{
  "n_layer": 12,
  "d_model": 640,
  "n_head": 5,
  "n_kv_head": 1,
  "head_dim": 128,
  "d_mlp": 1728,
  "vocab_size": 18550,
  "activation": "swiglu",
  "norm": "rmsnorm",
  "norm_place": "pre",
  "norm_eps": 1e-06,
  "positions": "rope",
  "rope_base": 10000.0,
  "rope_fraction": 0.75,
  "qk_norm": false,
  "attn_scale": 0.0884,
  "bias": "none",
  "tie_embeddings": false,
  "parallel_block": false,
  "init": "normal",
  "init_std_qkv": 0.0202,
  "init_std_o": 0.0,
  "init_std_up": 0.0202,
  "init_std_down": 0.0,
  "optimizer": "adamw",
  "lr": 0.00081,
  "beta1": 0.9,
  "beta2": 0.99,
  "weight_decay": 0.15,
  "lr_head": 0.00546,
  "warmup_steps": 259,
  "schedule": "cos",
  "final_lr_fraction": 0.0,
  "batch_tokens": [131072, 262144, 524288, 1048576],
  "seq_len": 1024,
  "doc_mask": true,
  "train_tokens": 1573000000,
  "steps": 3731,
  "dataset": "wikipedia_en"
}
Each number is 128 + 32 x the weight over the matrix's rms, rounded and kept within 0 to 255. Layers, rows and columns count from 0. Numbers have three digits each.

# gate: layer 7 MLP gate, 1728x640, rms 0.0394, rows 548-614, columns 320-383
# up: layer 7 MLP up, 1728x640, rms 0.0404, rows 548-614, columns 320-383
# down: layer 7 MLP down (transposed), 1728x640, rms 0.0347, rows 548-613, columns 320-383
gate548:101138087090137175077143079161132099135091128116120153118082148083125168147187079219115102086174133114117121111124137088112151101112138073159104132122146147086088080087116122132119115119117135
up548:128208157167131087128160157062121126139127137070130108114177097134136134045119149083085137156106126096148072094127098114117122075110125085091137111160139120180173107163095123155090104161168179
down548:064161093125153108094137110072127102160108129125106156105112125082090186155173055161057126116144093065155137081100150061133152138172149096107133154163131159108110112133106097107177121147127135
gate549:151137069180141208123113119131138121123143152125195148116137119142143092146191125081102135114131195105072086061074151141166121206110134105146140115143122119140151110148167144134140128124086017
up549:141112147128108190094056151099131161101080123078103132103100108145097077144137086104186069092148168141109071085161137129156164112089128177130195172112148117047133132119135144098134058154149096
down549:125110175148158118123097122111199047114178076149158187110165125077182090076155156164109117144146113162105164100122127162099141141080176108136082135173139120148131121135099162183110169131130161
gate550:087130157115128227082132156133165178153162167133089130111102093154147118093110120083070182112164068081086102123095084148158111103106175142143111140103172130116154203174091139119097089126085143
up550:128138189093131131129142111119129167057095129146153118200176137124129127107071151167126115163142136175147124125108143139143084138127164064157064085058100159107128143124175168153113096111130194
down550:133154144100120126096131151135195125131101170107102134174138127141142143080113164097173151201162109137136124109118149146121100119124155128192099149094162138185121193146132125104073102142166155
gate551:140137092103136152114111153084140153134097119130141142141081127081075143111109131179113112124188145139070105101160146143113081110119180098176175094084075199124196161061139097098160091121109162
up551:137131143092109083136143112136124090149097156130171078188109110122120143118112113076117150062248080160191079165117108133133131152144081084169129146131104130149096142191119175166078138165175128
down551:185231109078151196187103100174146107175100141141134117182119099138134082116059150121069159134143126199177097149141114164184087056136131156163110163135100146130111123141100124154103083116099115
gate552:159097194209098130106133113107132148109127132175134104110127168132165079098103060133125130121085128076136058182126101140149186059128148119088068106118173166181159162174112176146134096160152085
up552:114098153161143110137087121084103124160166099163118087096111126119131160152126133099183125077107077066115139120191085133144153126116115090139090183113121102075187142079140072173153118159164106
down552:127155157086151128138156204131135091086098125128032129118142130093104121101077064167153153128151201144125159109192078114115108133144115166137161114177150182116107105125113102078198101114158149
gate553:142127149077124109101109163085159065219077120113149115147060141065032175074116153141114127074114098130153108152150143097073114101136147188128115056140074142176132129144175101140173072130091134
up553:149149126143168134116132155155097142099132096165140153063117137166187073114125104091123165107099121130114148149070096094179124159096113147130152155129152101105099114121132196118145175133156191
down553:110183132121112083106190122093119063156085168098113135118101103060020177091157110062096094110097115132115143131137147077117166119142144168147115104157139146139125096158112109122103101148096127
gate554:125122127122145120142132115180131190140094124118171135111115144145160164135106123124101128129107105143172135104153132127135106116105123122124135102092146116138124189139140142167129147097104168
up554:113126128121141117143094112094176163173158165164100156119187168131130114152118128110196162084135169115181153127058088108122157100138133122114083192146082088112133108149091116104141160126157127
down554:108166133142095157136106113128191079097147141105110114136137101068132096128148094124095168155143140116136138126081090168151121084172129133164101146165075118134128097150124136106167101097140095
gate555:142134163099119188120203169062095130111081098133108145129119164118074171101118134155122113128133136111158139121169131158122113129112145121129110115098145102097132143103189122164164093061161197
up555:115121073136151144155158140139162085071158128132083095157192129143141071158171127076082104086149169162118103153128116173145153163144083135105075174178092096143133132118134143117135135134139111
down555:135145184136163255076172149120127111117122130185129113133141101143094159140194107104073135158137134136123104090127048128091159177135143131055122063148081182108089123098093165134098143113152107
gate556:069089095134096142135101131162153112105128121078132111149119092121116120095195103147090175158059103114156091169162138083137179085159161100080125147061137122150171120190138132172154086129160073
up556:192124101132145142152108121156147112046134075163132140157134135092208086129107095116140140143131076134123155150148129108126135163140075063078209096156200197105085086108114207157099137123122063
down556:172141147157169069107118159092159134128095165108176132102154131129111140117151116199107153147161060117161193112158104138069166156154208159120094119140154136088095120147058175079073106166133130
gate557:142111170143095115107146100157116130167081135152159156133137109146090122115171108093098136085138136163098107140104135080082122127129151130075106115125153143044094163120112180109090122112128153
up557:135163133151096141154117126085111129146156081131094085133098143102112134077056128150121190141135176150178108146187167124181193139110133096119141132093111096168196079151182116140124161072098145
down557:160117096140111138183145165104179232150122091095147122099159129094119101068125126150150139056147112153160087110137094148128074109176123147119149131132097153139125073145102134137149038054063075
gate558:174085128088162069141162076104140062124116133100148101177161159165120139094127149135121091102122123138169156138119126139166124091097111086089129084108154129043164139124083164170101144080128126
up558:157188079116145139127115146141085037184082154090129122116143140227115122090080121156162123166088145092118093130178140189079058082116106146158142092187083119119089121175096190128126138127140160
down558:092130158107124090111138106105201120076156057174182128101148069084190164172122122130063126126137108111132072142096108100126136127137088116123105085102079106112149152108131115087142109136139062
gate559:092153190149086100083130180100148135151101119135107099133149092130152139104091130175095150121113100062106082110148194139099117145102122072127162168126157119096127066121152062160116070171090135
up559:112139096146095139061132054176075179135145141073121165104104154137146113088197133176146117135069129155142161093110147105122162096113170146162104151136135175100185086115118117108142129122068128
down559:072104106126119116124080124112181089135073151171126097125125121144121113155159159109098133143067085124119109104061152119101114152128128125070131112076091131099146154177166074090132119149168158
gate560:137138129151083136128111110138099051167135113141172107075119121105103165122132094134115108159137089088154089145118149153080129128134162144145121093141105103095190122158123130165129105114137146
up560:096155145146127141127154152118100154140143141100109095169157114140108119103171127130128133129049065149138088122054112164117134106111159076079109090143134140109154146089124107108165098079130137
down560:129178110159100109126101112144136157166167130105178089122169134105207084106108072146169169132130166139092102095142089135144160106114124172066111087161096175112189107156101093111164058116047121
gate561:140114131172130111187119081181083168111094115169098100221114044141127093156089130135122121143159122138142086157136212095094125140118104201156156107073105151145092184189160110181103153204112173
up561:192104118168188159131114088140149151080123166095081115111119064136125123127115111149096109153146085126170116063073112107092180078132149161160184185114155158153129109147147127151180107121127133
down561:110152199097087083173113098126074163112120114173108140092150116157040084143151081123167122155138117142098174116155084158161082082137112122061096109122068122117125136140041115117142084152105114
gate562:171078150164148117096152113158168106180173143121122105155156104143173139119146114145067142093093081131117091125116141132154115111149073156088113161110183108144106142086138128159050151125041134
up562:127086190088181096137120127096167043114162122159126136158133049121125070134128101110124135171122120161165086163157178174124172105108117144145123109199089132150093101112165201169135129135155130
down562:141119074139128134126101180122134111126109122163120149099100123121122086143122159121101151194221092119171155055127123130111139167150156140107147133111154207161130108180156133105158168093150132
gate563:157112113130080140112153175160147122132131112100164135120164104104176187156151139197137131127133123138108095127140176113065145059148131158145092068132074113068111137150106156100136147099124150
up563:111086145132121119153109091162144116129135121122139116212105133099181086149123146113159160187120165127076137143103085138122072138123161172151146179156090142102092117175098159082080128150116139
down563:101108162055159117145072090152179128091039090115086174127100129148193084115093124137086109130123092124142083157169087187162139089151107102123139207167153130103121094096134177070077140133117113
gate564:079132075104109129146177110071096141192165089039156102141145122081158165156119162126130080112137131071096115132096159145081125081101196171180087136129209106135156186160133138105153154114146148
up564:093170102113092122164116102188132121081111188117096165117144120161098137108132087126109117094051046181142043152151160150133151124149148124091115135069129135170101109142099135136127097170023137
down564:109146156104141150100158138127108161159176124105130142113133102146157161121119134105193083166161149087110157154113135153164135119150082121147125166153171073086116139096111155132152190155192103
gate565:171103124158104119112111141102162114152081187154070159130168073100103107146147111167086068119083072142154131170102143154059107099122133063126104127154097062119162119099111075188151171115114113
up565:109166073050164139111142159180163103124163148145100187108134115060125128174165155178131106084141089178092116148123095139113146131109143168160162176115140148062111126054180097139141087126181172
down565:101142125168139153169145145183137186105147155097145139126148056127161179133092028115177127102107112157081177112123128105151092115237172066109156094168142072109161110164086110173158156207056144
gate566:155095156170082081112158133092149132138117133072119109158107055084103170104115143113142115125092119066117105107123155131035157050115114150117130103155120157202154121155132101136146168148094107
up566:090158122107179100141109145104129142177119123132127091184138155185090114165146111136086158152148159101164166151146098141152201105120147162112167075142136171125212128155144070133180164123142112
down566:166122120101174164162128161124090142106127158159169152142095106139149115183169142152145128117172156155135115097199162126170153161108159116141098059135125160107120155107163232095092149130129163
gate567:164120107123084155149149107163133141168123165127160133111142088126117153074166133143071095115135126102130100095161122086120163111093110067146138172145106138149110147096130105073132068157138127
up567:159091141074189107136183171130039106110132118105114132153120143101156111126056125121109160129112172098143149140178095103126118156114093181143066062145068137134110121123075206136111136078102186
down567:159093118154123195101128090155136140137148115122171156078136104080158163085120091177121135068157190129155134163151104116148102057016113088129167093166138137141157137099133148165141091133116125
gate568:159218100088135148089113152101156132129095049109100156116091123130127162061142150128128128106103149112129119079157165066127128117157126088098163080125127134117152143120159118178123115136116151
up568:128135075152103081102133093110117106124197163160198099135171079169094063092156177116132025062203096154106115122111154102157166188142150079144141137140129128104139182076115180079115129071133101
down568:062113155160138125198129120144121153141084148097087105125156119139148108142070129071120102114139160124169088097187129163145181120169129107012139121145111117174118097094085147045149141051163113
gate569:076176089137095157122140131128146080158109113103120174125138161110128149099090195115137213120139180101122074132097180117099100128088091102140123126184135138173141135169098118160135079123084180
up569:176133121141167144109182120056142162155132171111134141125141107167107166096130085123103127149066113134123138075177130144126167080142184133068132066111087092157143143090156074152094127082188106
down569:095150127160100172101094151122191091116108137130118123125121140099151135129126148107113201116149126090075112099183180125134127106115114140157101160124131165161175126162134097168155130086118172
gate570:188137098082063123142104122103098147088173142134178112135144077134102142141132208138161119132151121167141083135130106120097153144131085106100120132097094160221113142144097125161064096083123142
up570:114125140138147170114150136157167029111180089111069108122155128079150128126110123176160137113052080110090127132110117056106116152074173120118119133097140158135072137135078124159049116152187104
down570:126169164132133175120111106082195148110124119201154166115162125146146115115124184103135097120144162103177160165141149134123128143150139173098084112125091116122183163067148121132132148169131100
gate571:106145181117101146235139043102127106090062156144163165143130137053114143133105161086120125139134115176105182165116168124133168131159164096139091130118106173132153150109117137143122078085084156
up571:115164139116070146114147150149102177098074135133152093125124178160146162154114134171145100117108113155110144125126140136129136130145123088164130188145097099138132126141132183124186133091148119
down571:074135157133151139091125134127167143087150113141096115149100124171069116113138102132137085084122161135135121125124101181107098103122118110072166105137150129130124127186150065136130124075074137
gate572:142134191048107121049146140090124097182112157085144130111077138132125121115127083134099130094141139172104100109107123057098106095166137108125108120117088105100125155133196153163129118077107163
up572:112073048135103186155143053137140149124198165174106137114130127156102098155098108155096104027171083135157146169118110122159153172147144123063098116167085196214119135114089171140134112132104056
down572:219126167136162121055073113114158153137083143152179132093062111144116131025129162093147139124107129104137143124085131120052164143134145087134136146119126157100106134110180149170081140133147121
gate573:126125116089167148114158113132115142084143122108129174174149123166113122151085106149147144122123104104136142090127143168182122141106143123152142130100066101153136100117073118105117125169110175
up573:097104151172097097140132145154136105120094143119185105136125135147133170128169139130081122146176114144159136166095100105097160087107182130102092161101095068140152155134111106088135098106094127
down573:149117127101172151114157155096092165084143129109109174162115130127164134118065116124114095098116131113131145110099144180135123122064140148208167138130084142143118122103088169144130149156122155
gate574:066102121129119137131155080101104153109154123089122126148128148167102110145131171154175146193172099152134129143155130142125169133115150115152111175165110091129142103135140094154123096143129183
up574:076121219107109141120112177146116138125114158108175097183142092133129168155093143140141158128099063183142120120130132107097078142100176084129129107104152199081142127137115105173112127123096159
down574:179078116137151099138144139128118145096143066109178063144139141134191152124063108180175120143112096113105159090106131090093108161153150112137107119136091066121129100141117115106136036179075150
gate575:134074084181138134070111055092089084048128223165085124141138160112101086185107070192093133148145104072102127130122182126120108103170123105067090216104131152160121142141122146091132124196116148
up575:160102098081093133088136102146144145219103117148144060100102122154084138210123140168139149143103138144095155137133108088123091112144129096150091116114132141086084106098147124109111074090113127
down575:166105127088175152146162113116130083123132130152136066138138120142102146096120132085100112139151029120116185146095178125135106129109100115103129063109106113137164101152167100139129183136140156
gate576:170150089109140168115180077152086084136129147113137125108116153106171154129156132108145139092145193129146146126095135156115130124133145077127096157169120179181146113167077098118075195062079130
up576:150156170118132153118072133135171132112111153089165101147153141156118113137174138117116117166157109123148136090069120093142095090152110143153166144110138132091137133155167129122147151127112132
down576:134088100110129120097121110138107153130104100082141127119087061121125141139136128067148116072062171140104115153197110143103141163115092108126139156147111107125138143066107116159132133117095171
gate577:117121098094144062109156128133132081133158106109209158144097116123143131093104118169091126156152059151150071125181149074119136128099108102139099132100117126087141104142112127142066143148075125
up577:097199209199122129094148138074116109051106103113150147112154132083087104153145111104118124160137114124125136033123158139076074153175127098045116138163142142129091115102137153096080106192120101
down577:096070207156145116122138082068137096116173092168150111108131188079143155129168130150088128139128133145100107106114094129211073162148142157101128200131178163112101125159139058123138158189115150
gate578:110137162123113121125181109052093115072133130130146100151062091055126168075113140121108119105103131118162151082110124167157148152095214128121120147154099114101094108158169179068128120146117132
up578:078124108140091115177107160107174122070106131121136138113064103101124150143095154134141066107103106162157116088072166171076086138084157145157167127205047101147102101205181194107118152164114124
down578:164120100109113145122089108147137112136077123048127128129152170095127164126135126169175132129119159142126183175164182104096088104097150089124087145179120114132145123166162084116127129138175090
gate579:159154106091141118157166100125112122206142066114158179168111170080159084094088118126096121074084134062145073146100155108057128144167137144137134136116125116097109177136079125134072132074140143
up579:153192149167186082074105143113103184139157133121142051154096116141101127105124164126112144191177139148087139142114127113141100212109144139135159139120089099122084104170133141146162059104079145
down579:127127106144137133091084135163133138149150148050131211139132143063138125138065151117185105109121114145126172071130187094068098127096157112123143158106094146130124165172101124125103117112140182
gate580:128112096077120170087141126103128082115151137126177148063090106158164127108044132140066117121104133105053156105097165114151090144137165120083095137130148123164125178135135161146091122148093146
up580:148129142106121108124092121102094089128158079097168044115087175077106136160100120182125096189082197092111123122131157100122095153204143168092148139143156123105102187087145122141104116192115182
down580:151098135077142114127087143083167158071129078145108040132099127094056092128128192148090125096134208101103152153104171149092122144121125141166062136157124129151141127101091096141145110156176150
gate581:185159160165122109124157139119101125122106126150095149115156110086129157147093123153174063098187113143118150144136144139125120121132154159168141150119056144117086144127169112120131169152162174
up581:084145141092140159131144158097122161117086158069150100128086121120113130171158110163125134147159120067133120100099100190168169085073146130115123110089147142047093131089134144131164160108141151
down581:101115105159131106099091140139106132167174097111104153143147151108106128130096167141188116146139106125104165124117157145140099095126087141113124175078073137129115140124116123094100132132127163
gate582:151132082077123172147163146107131108195126149096119113099108126158146163102177102157126068056103096095074143141137148142118133079109134102168149155144111143074123138176112160160138164168145118
up582:060157138160166075058102135097106099140090101128161111122150170124124100149152074099106120127058117071091185129140128104113088148150166156143091100113154104124149136184128109114173148160153109
down582:103133082140135145157152114177188137133195114161113170108150126138118180086126054183126129159088071137110075128138141131134110126130155105101132137128090157096135134115107123145078133115088188
gate583:123108128113058167129147084150169114169141154129098050077136114144188188148195146147115132108119129078130130095099158160107136094124173113119091112125112144134082081128129135161089122188099103
up583:099153158139151108159198075092162100119152076127122126117155156146130139081113192163127125160130144077150109121157122110099160112174112125122125141117067070147163145136118114121063117133144120
down583:104129157142140169100079120176083151134161114151110133090155052100158130106122156096124161116132121095129086165080118129067156129123130072096122164105186110152184116118065119091125132100135119
gate584:116168124138169150124069144073073157120187118027131095106180167102122134130148139148135150134109157095173118133133135116126116102149089108115083105123117071116109195216147087149119141168099122
up584:084071132152122147121177110120181074150126177132102112096143166147085091136088147167137144095126130169107164129146122108106115130154178115092161151167075081124138169136149098138098118201181158
down584:183109100087125114128119133142096124139146124081095166173142191174157082054162129133151135122136150090135091137133166163219117119123118064138113150124140114136136165124152121127119220134117101
gate585:115165109154145161123142119139064142105161125188139147081124155084107144184136142159139086146134139207155075156124146088158103136121149111149139085145131120125108073179107141145151085104109174
up585:146135180183095133113158160089081090110127099082121123104175139080151148109136117082163112123116145156184182112138154152111125113135131096128178205126111146061113171076133097125102176148116177
down585:160155077090111085085149143141165124187045065073092185159070108180139147113140137123217162109105102142159166148077167142089146120103152149113118191121045127142136156122137090121150131102095131
gate586:106167167129120082173141128129100145152142167153123098178108095089082138161129188100157084101123151143149134174186131140097137082142126163141141092133072149081171087108138135126147147124092172
up586:138204114089109085099133128092125149109115140130161095133160154143120118101176095113135147183151172106128218135094137181137082165127096118170143165148145099093138164103110133116096184119128046
down586:092166072122081157098096137155098114092154093189148121103148148149109138146121099199070132092161131151125101156088139168074161082136171113154148136176124123109148135089098142169129111105165167
gate587:127183098138118157165144149113157130137135133131133101150143091135086105122130143126114109054125120069148118200130138091128174137130171110152088052106124124173117166124122132099147076087113082
up587:071119145101145116082141200093076132103157074098153095137159133089165138082186098158117123133158107113128108124146109119101067116132153126142165133149067062091102078183109102104118149130176106
down587:093100108090122145211099157137111115157148089141097131105125126130109143159105125167187089121106137169093107175127148125162169053174179097159119138081156171155068161087128153085110138098138123
gate588:148147127172118182141097163091103096076057146138151102176117086146156140150116098187097112140162150177119146121084151070182139185187159160111088093072121144116104123066082134076116109151151156
up588:162123144140164152140154124142103124133128174102107132173113115150103141135061099143117151136107110125134136135153107108073198098166162109154210078095097136117185124102068102107080140113205143
down588:189099129123147131127115122140087138138142172135185153128114139121167108137136123148108152128095146123126054071137116142122154110125123112200135097115114182134117166166139077140111137166097096
gate589:092153172125075142061091201090133093142086097067124094162144095186073152104146108131119154150204151145165040122125185118083138141116123034178056131127159075175094175139147140164184119121121101
up589:079152174144128057130145131079124104178142144178193123119145154116146154112120118146132151112152114155162158126101098111137120081143126069150154136159084128142124148227102129137179096155100145
down589:193028132057169147092114149110131081123136137136143113169145156125130158122122148159112097097141128123074135099164168160167125162090121155151156134054073096142131122122191110134122076098084171
gate590:187081107233093123083132098190012111123033137155126132084099081143128107128104145106158131131129104146163114132153123125163142164061171086159111165085112102129146116144061117093167180141077073
up590:126087108110107087123113135194159077111121138131130165114136117131142087120084055166112147128184167158065117154156124154156101179099170076153056141125092140143165097131106158126121084061098090
down590:100193119141121080150169101103129207125125182160109100133093085140128099142144139134109039126141162170068129132108174185080127075141155142124147112126159167185109153143121131138063122183123099
gate591:167119181208116153126153096104133111114126152118140167122170099128162128143107068125124142139171128172106090171058147152163152113119144135199065113083141106180132193125143153167095139109115120
up591:161129143076147077119160142117188149149147185111138095144136157065143123186125201139108161047117142081130155165127090120154065161069155152103123106101095090102025168110182223151180139148119026
down591:082128183173113113130195135117173080093152166124096066139179180160181149113095066169122172167149114091117134131128145084189153117082178104151084120064129087151079121122109139142032092119110147
gate592:124126147100124172176102142111087119105153131060162078107169089105155150095144144164099103134081140179133123102155141108161077160159206088172137104145065121128092160104174134149102077117116151
up592:132126123171166150140104113151078174135184105095142135136147102127048126196127106139096160175091097141062168104171168071132136125124069120143032168147160096100122143136108135073228194070149131
down592:128160068142133160083096135145131140103132103154113126189156181190153177195043138151153144139148115052124140118084167188144130138054141161112177131093157151145195132119102057111122176106167090
gate593:154123134127143139155163100128152121109154095153063167105124115123158127116169157096135138097162146127101155174148054120118099065096155142131136135179077143161090103138076122179139088149138074
up593:117075119162175084093139135116162092136081138141115140121123123123143156122106160143123091153104063126058124157132113155168144111149147193138187124146147123145092145116128163125155155148175132
down593:119154103103096150078137124103103103151177100129111139147102097096119127135127116117117156103132189097129137113124100141101136106077148118118087103156093134118130136141083106157113110101140072
gate594:166146103099120149168199121139156123123167155108115143111096170141105115134165046158135116096113152146096098127129086136122148118125136116188113127205133111150076101128105104129176151157146089
up594:074169185133174161175095137106186201165164146150154131126148125116154118133169143138144125117148127167135134106159068091152167165097118130199158117119103143094157128135114073132125166108136156
down594:165132159081084092110223096147091081125108133128086118159141133083075144177120066122113109078111049105100098103100095151117114157104131142091133091168106131182111157139128147101123105180130086
gate595:088128138076143161151142119136144134123118083156144127076062152202118130088142069127135161087107079138083171087147095124090128080095164148188099090088147164174113147194091133144105121071120179
up595:130134174117094082130120111097138142126179134101115124182091055133139131139120108136139112131138095210154105086112145136139124062113172019133126119152111107154155121093133109110116155136136118
down595:145106151139084080136122083073122122112090111111128172109110127143126095137114090102089110142112102163138146114129109111172054090131119185117156129171176171136088105168079140078108120110164098
gate596:176098199116125171110145085062120138085120107165098038150105111102136104145065190158109114117142120188093067130119152139112090125095145139131165168117128142113121142120151099091120111150114203
up596:166076105128121183158134134125189125168062136145090133143117137097034167098131134114150124143113128109142145143138130137108210105129105142112112063137193117128107164107166135107151126136156138
down596:123185110117119150098103134090139125151103081131126114103139114065150140163120127134153112133162115054108104170128125049109104084083127113134135165150109144150162123127157090106183125126109105
gate597:194143143141091141121137147079095099137092205117145137127163100083099096111064126146121159110134119071158135089143166109060179111093139140153119141046101129129134163158129142149161139119137120
up597:090185107084101115107100203124172179180160107135126165134068123223116084158183134152073110102105128169078041102137105126184038179116136092130129086150136096121130111159162097091139050084145192
down597:118095138118104183074189135177153132194175118140087124097103081187118100193075105134156137166119128114150089074121175188114130186166115110145121102095106215128128147118144165156111158157094079
gate598:139140123156115127144153140069159119127051094122127129146085119090092075135127101127157159128138099149140156111124129123138115149150147167114041139095074126111137116160121117081112141143148153
up598:104113092169130114086139091100163051109113129100132087148148121122131161120104141156113102147156090125121121114101115120080179088115141095094180176147145088127065150088058098103148152147113146
down598:148100073152123174156109115154120177170132129186126090132153102112123120142102118134144140109144110130172089165169143130147132210148139111116112114137173114075141115148152112150124138100099125
gate599:171127148131185142148143130082160089113148134105157073143177151123127115085118167075132151091140151138068077105153132134119183106106101161091168078105085126066098082164105162164105113097139134
up599:123024153136117164119133130076112133079157139076093135136139162130150157107107055145124100170150142128061139096104115154137127127120114142086168108143193127108186156099135171148066135145117072
down599:088130136142127142110121127153110147110151157150142130169123115150126139112103111132133146145063155093137105166128103122119133148174097128111132173164135090141099128164158126162175121176101115
gate600:095156121111166112067132168190083175154103108116167097206133059113170092145086116090160087063116125147091144124131126159100097168147135112110111097100076092091065152137099121144130164074074098
up600:115139193124175122103212133173137161075120100127164077138170127135109084098096098125155102114133065164156112090093090213119118143118082154144145106145109102155130116088158103096125207087150045
down600:101104104107163140200074160163131111113112119181191118130133153100131085153152129141114116144140116119115140135102109093143068121133097091176151159087123126082149092166112118147128114119085120
gate601:171043174123163140136178128129128111156127082095184085143125153118127168140145136183108114118130077173163117177107154073083136124138154136155113159165098096209150136089193148171138098115121109
up601:142121032143098126150174130105124172170056100084097129136148117117104096114126078133163193151152125167151127136101079137111131113140096108113164161105110125150113124133104091168079131090145162
down601:113145148143109089100069142133123081120148174165090148125122150102085138109135105071212173104161130126172149137178074126056070126124131135096097101176095165068092112112064108134165134127165148
gate602:128109195133114142137148085167140093088067082114131079081072055171099111134121151166124163167187172126105166118186169104118135158058099112140073107111068114095083059125166134165119161138137132
up602:107140143170153163160111135112126109091099143168122137124141094167149108164135098116143159122126127152095099206105060109137138135134089099075108148191059122194177151168127143122161142082130105
down602:093178094172146075127098145102143136098106133087093101170130142117128156128148163095143146107102119146137145106136160123152149146132159062167150151116151145089138106169159091080142096131170170
gate603:115148184061102166149096156113125163157073203123145089140143144081152142185159140131111083123134112078130070101144116049132114104143087149117097102130095119068165146195196152125067137112166118
up603:131126122111118157125132169112124158129082155227124142170125153180082148094115147125144174106121167161130109091121102089154101140129106197167117098200170160170164137141157175062076075162142111
down603:129170123127149138149121127186128159106147093179094085156140129186108105083097132134112163174106152186141150117156162149148120163142146142146178087069176148160119151119125099163173103190170102
gate604:105145088122082069122100136130156066119048126183118134188117113085126176184116137153107076110119089164091153176166194105099191113126152144124098107112154075138143100145128075104123081071154114
up604:167111131131149128155120079118131161149142192182111177118060136155103100090155168145099140138127164101083092094155135175167154120102116085068133168129167130152087140115121153137109143134114215
down604:153181161159154097087110150078182113086132155136132124172123144124141109169095121134093151124137131170116074084143103080113109107151114124120099155131127075148170110148076126125121080102151116
gate605:152220136107111097108116101111146103185111129093144107157074084112145120137142093162144112073136158079139130104167121069152133103158117076096097135161156079139063129142123138095118122105172102
up605:149106130147100112102147156095162124114063202162134089144139107148107075077170115152101110121108112125136103129074071167108157149146119093125147161161111120136093126144105101139131108146167148
down605:221136077149131165126152135160092150147154168151084169131130119142102044136111118120053158095088131102103138142140129136152114127144130183136110133136119137140131190135161096120132118152103116
gate606:139153137161125173155131151152120123052160182074118098115153141118104084156170133127160100120200115198119113147177164168109156174128162172128139077111081136112153127156113131097096129143202110
up606:148135103160087142138133105139108169148133175144126165083126112115124087118090159099142141157172120099146114175107116111131145130165110184129153174154087137169104081150117085118114080144181154
down606:082140155099150139111083066148142086115113103129137126147148138149155071094114108115143112097104086137082132092137131121063081117185120132164111121138179123110140151119116117209150126137062124
gate607:153154108137098180101133109076047100134133054114144105120119055081109158091083104182151094094130134158158126166147075148091147102152164057142094126158127108149102159162122094166150162165098133
up607:063152138106086162093104138150103140075078120121126094113109148146154150094088129083119180150161107118118153121114108070145132176104137080177127130142136119220104109155105151119165150142123113
down607:166107180126097123186086105113094154093164144097100106094075115160126030116143083119155117068142081105083125195131103118147137106141148140172099174095147109111170136090172159092067104115100146
gate608:122164161103161054138109136137120097092152137126154159065158128122080135110120147210126147120110148177111123125124183155085127167148135171108123073111116133134141066132194127126142082142107169
up608:119194110053163124086116204085164107161126157127084088132144104116113169158147139180143090146155105101089115137152149141118113136164171122145144117130124180102149178076187133139183114123122174
down608:111167137152104089124135141152062113165085115112129134145187139122146140146171132093111160150159062090111203100105062187098159128120103169125118118189120173134105168132136112077121154138145079
gate609:147134164160076148155206098070062132124060122144107107134181071112152124089167129149113131068124199041154101125090141122036165116104163117101145107093130095183084153123146088102123124132175142
up609:111157252143135113151111093134120064048048207133111071157108088125103109099081149132143142091142080157157133114116109110147148222097095199095131118135116070181106170213106120125084106157163228
down609:181142175109042116119153163095124181061156117166191040142103157146100155164091118139132105079214170121162088160152085118068133143140109190169143135082089084125115160027194186184127091101164141
gate610:155193152130095125093108109116126154125100140124170103122099138088144182123110132131110141126166098084079118089169124130091146128098153126128134139121167134108115146113140168184164042107144174
up610:203189140145073155112161182077107083063143085075118107126146079125092129090137186167085142193144099138155148107099110075024128154091112093128082155146104124143096148168172144039150159110176158
down610:147130081125101179150121136138146110077107109127132160148160103148128095146118081200177147103049134173105116117146125055135181161140107175114154131132138158042134161165133123155121122147102134
gate611:131151165121088170089186130094117113119180135150185125134139127085102092156139101132062097161106178104136125084088126098158192092160148104110146047107104074086121079159139140088140104132165151
up611:133117109183067166145100173157175095175119181078169099088089168145136163169182097094154117082171128129162128160180118168072115131197154138107097141139144161124146174083156075167126155137141090
down611:116116106130109065098116128111130074228130123145140127106100105077162079095112119148130111129122150131123152137151118128148135135163158129106178077153137109130070136155153136130124189115147098
gate612:128162158118145154191105139153120114127109157164069157108123104117111153122128105116124143124109170136218109122180118169128091157177173094089097130149164107094109101116123151134145124116084128
up612:145114107109181173125100164121129083097167143115160067129121158170133030159144132142165095098122160126105133132129140131192114163134112154168148119116106115125158175144078134130146083151219128
down612:152063144118055120194150078145163132142099072095136112156153151126095201123156119105145083110117096086140126149150181110163151082111176134141106141178125134118155103111148149131116132141137128
gate613:177115119139122086116162073092107115102084110100092074110150127156146135128123142122118140147157064177189101120142089088133090133160140116101128096128096080084135135147096115139125130086145144
up613:161146146122175101118140122102109127175159123097178134129101167174082104131105169065135112115106103186081144149100181162113105143077174138160164124145126144118123150078138155112161120131101124
down613:129105132184149142103165139179114120136141117139129157090152142141192133110137093107143128098128130113146201096099115110106200122151147165166106202105145192137161074109126107139161087129123129
gate614:181100152051078188202103097098118171183114121134118176060072130104107150129130164148136173089142107062142114157168118146142175117147140075144131140095152173067100094094144123120096087150092147
up614:156127153099144186112202068131040141116200088126134151148067158136155139107190084100162153128157117088186151150136101133136124136127113130117147150112125125140118140152111197116074171117105096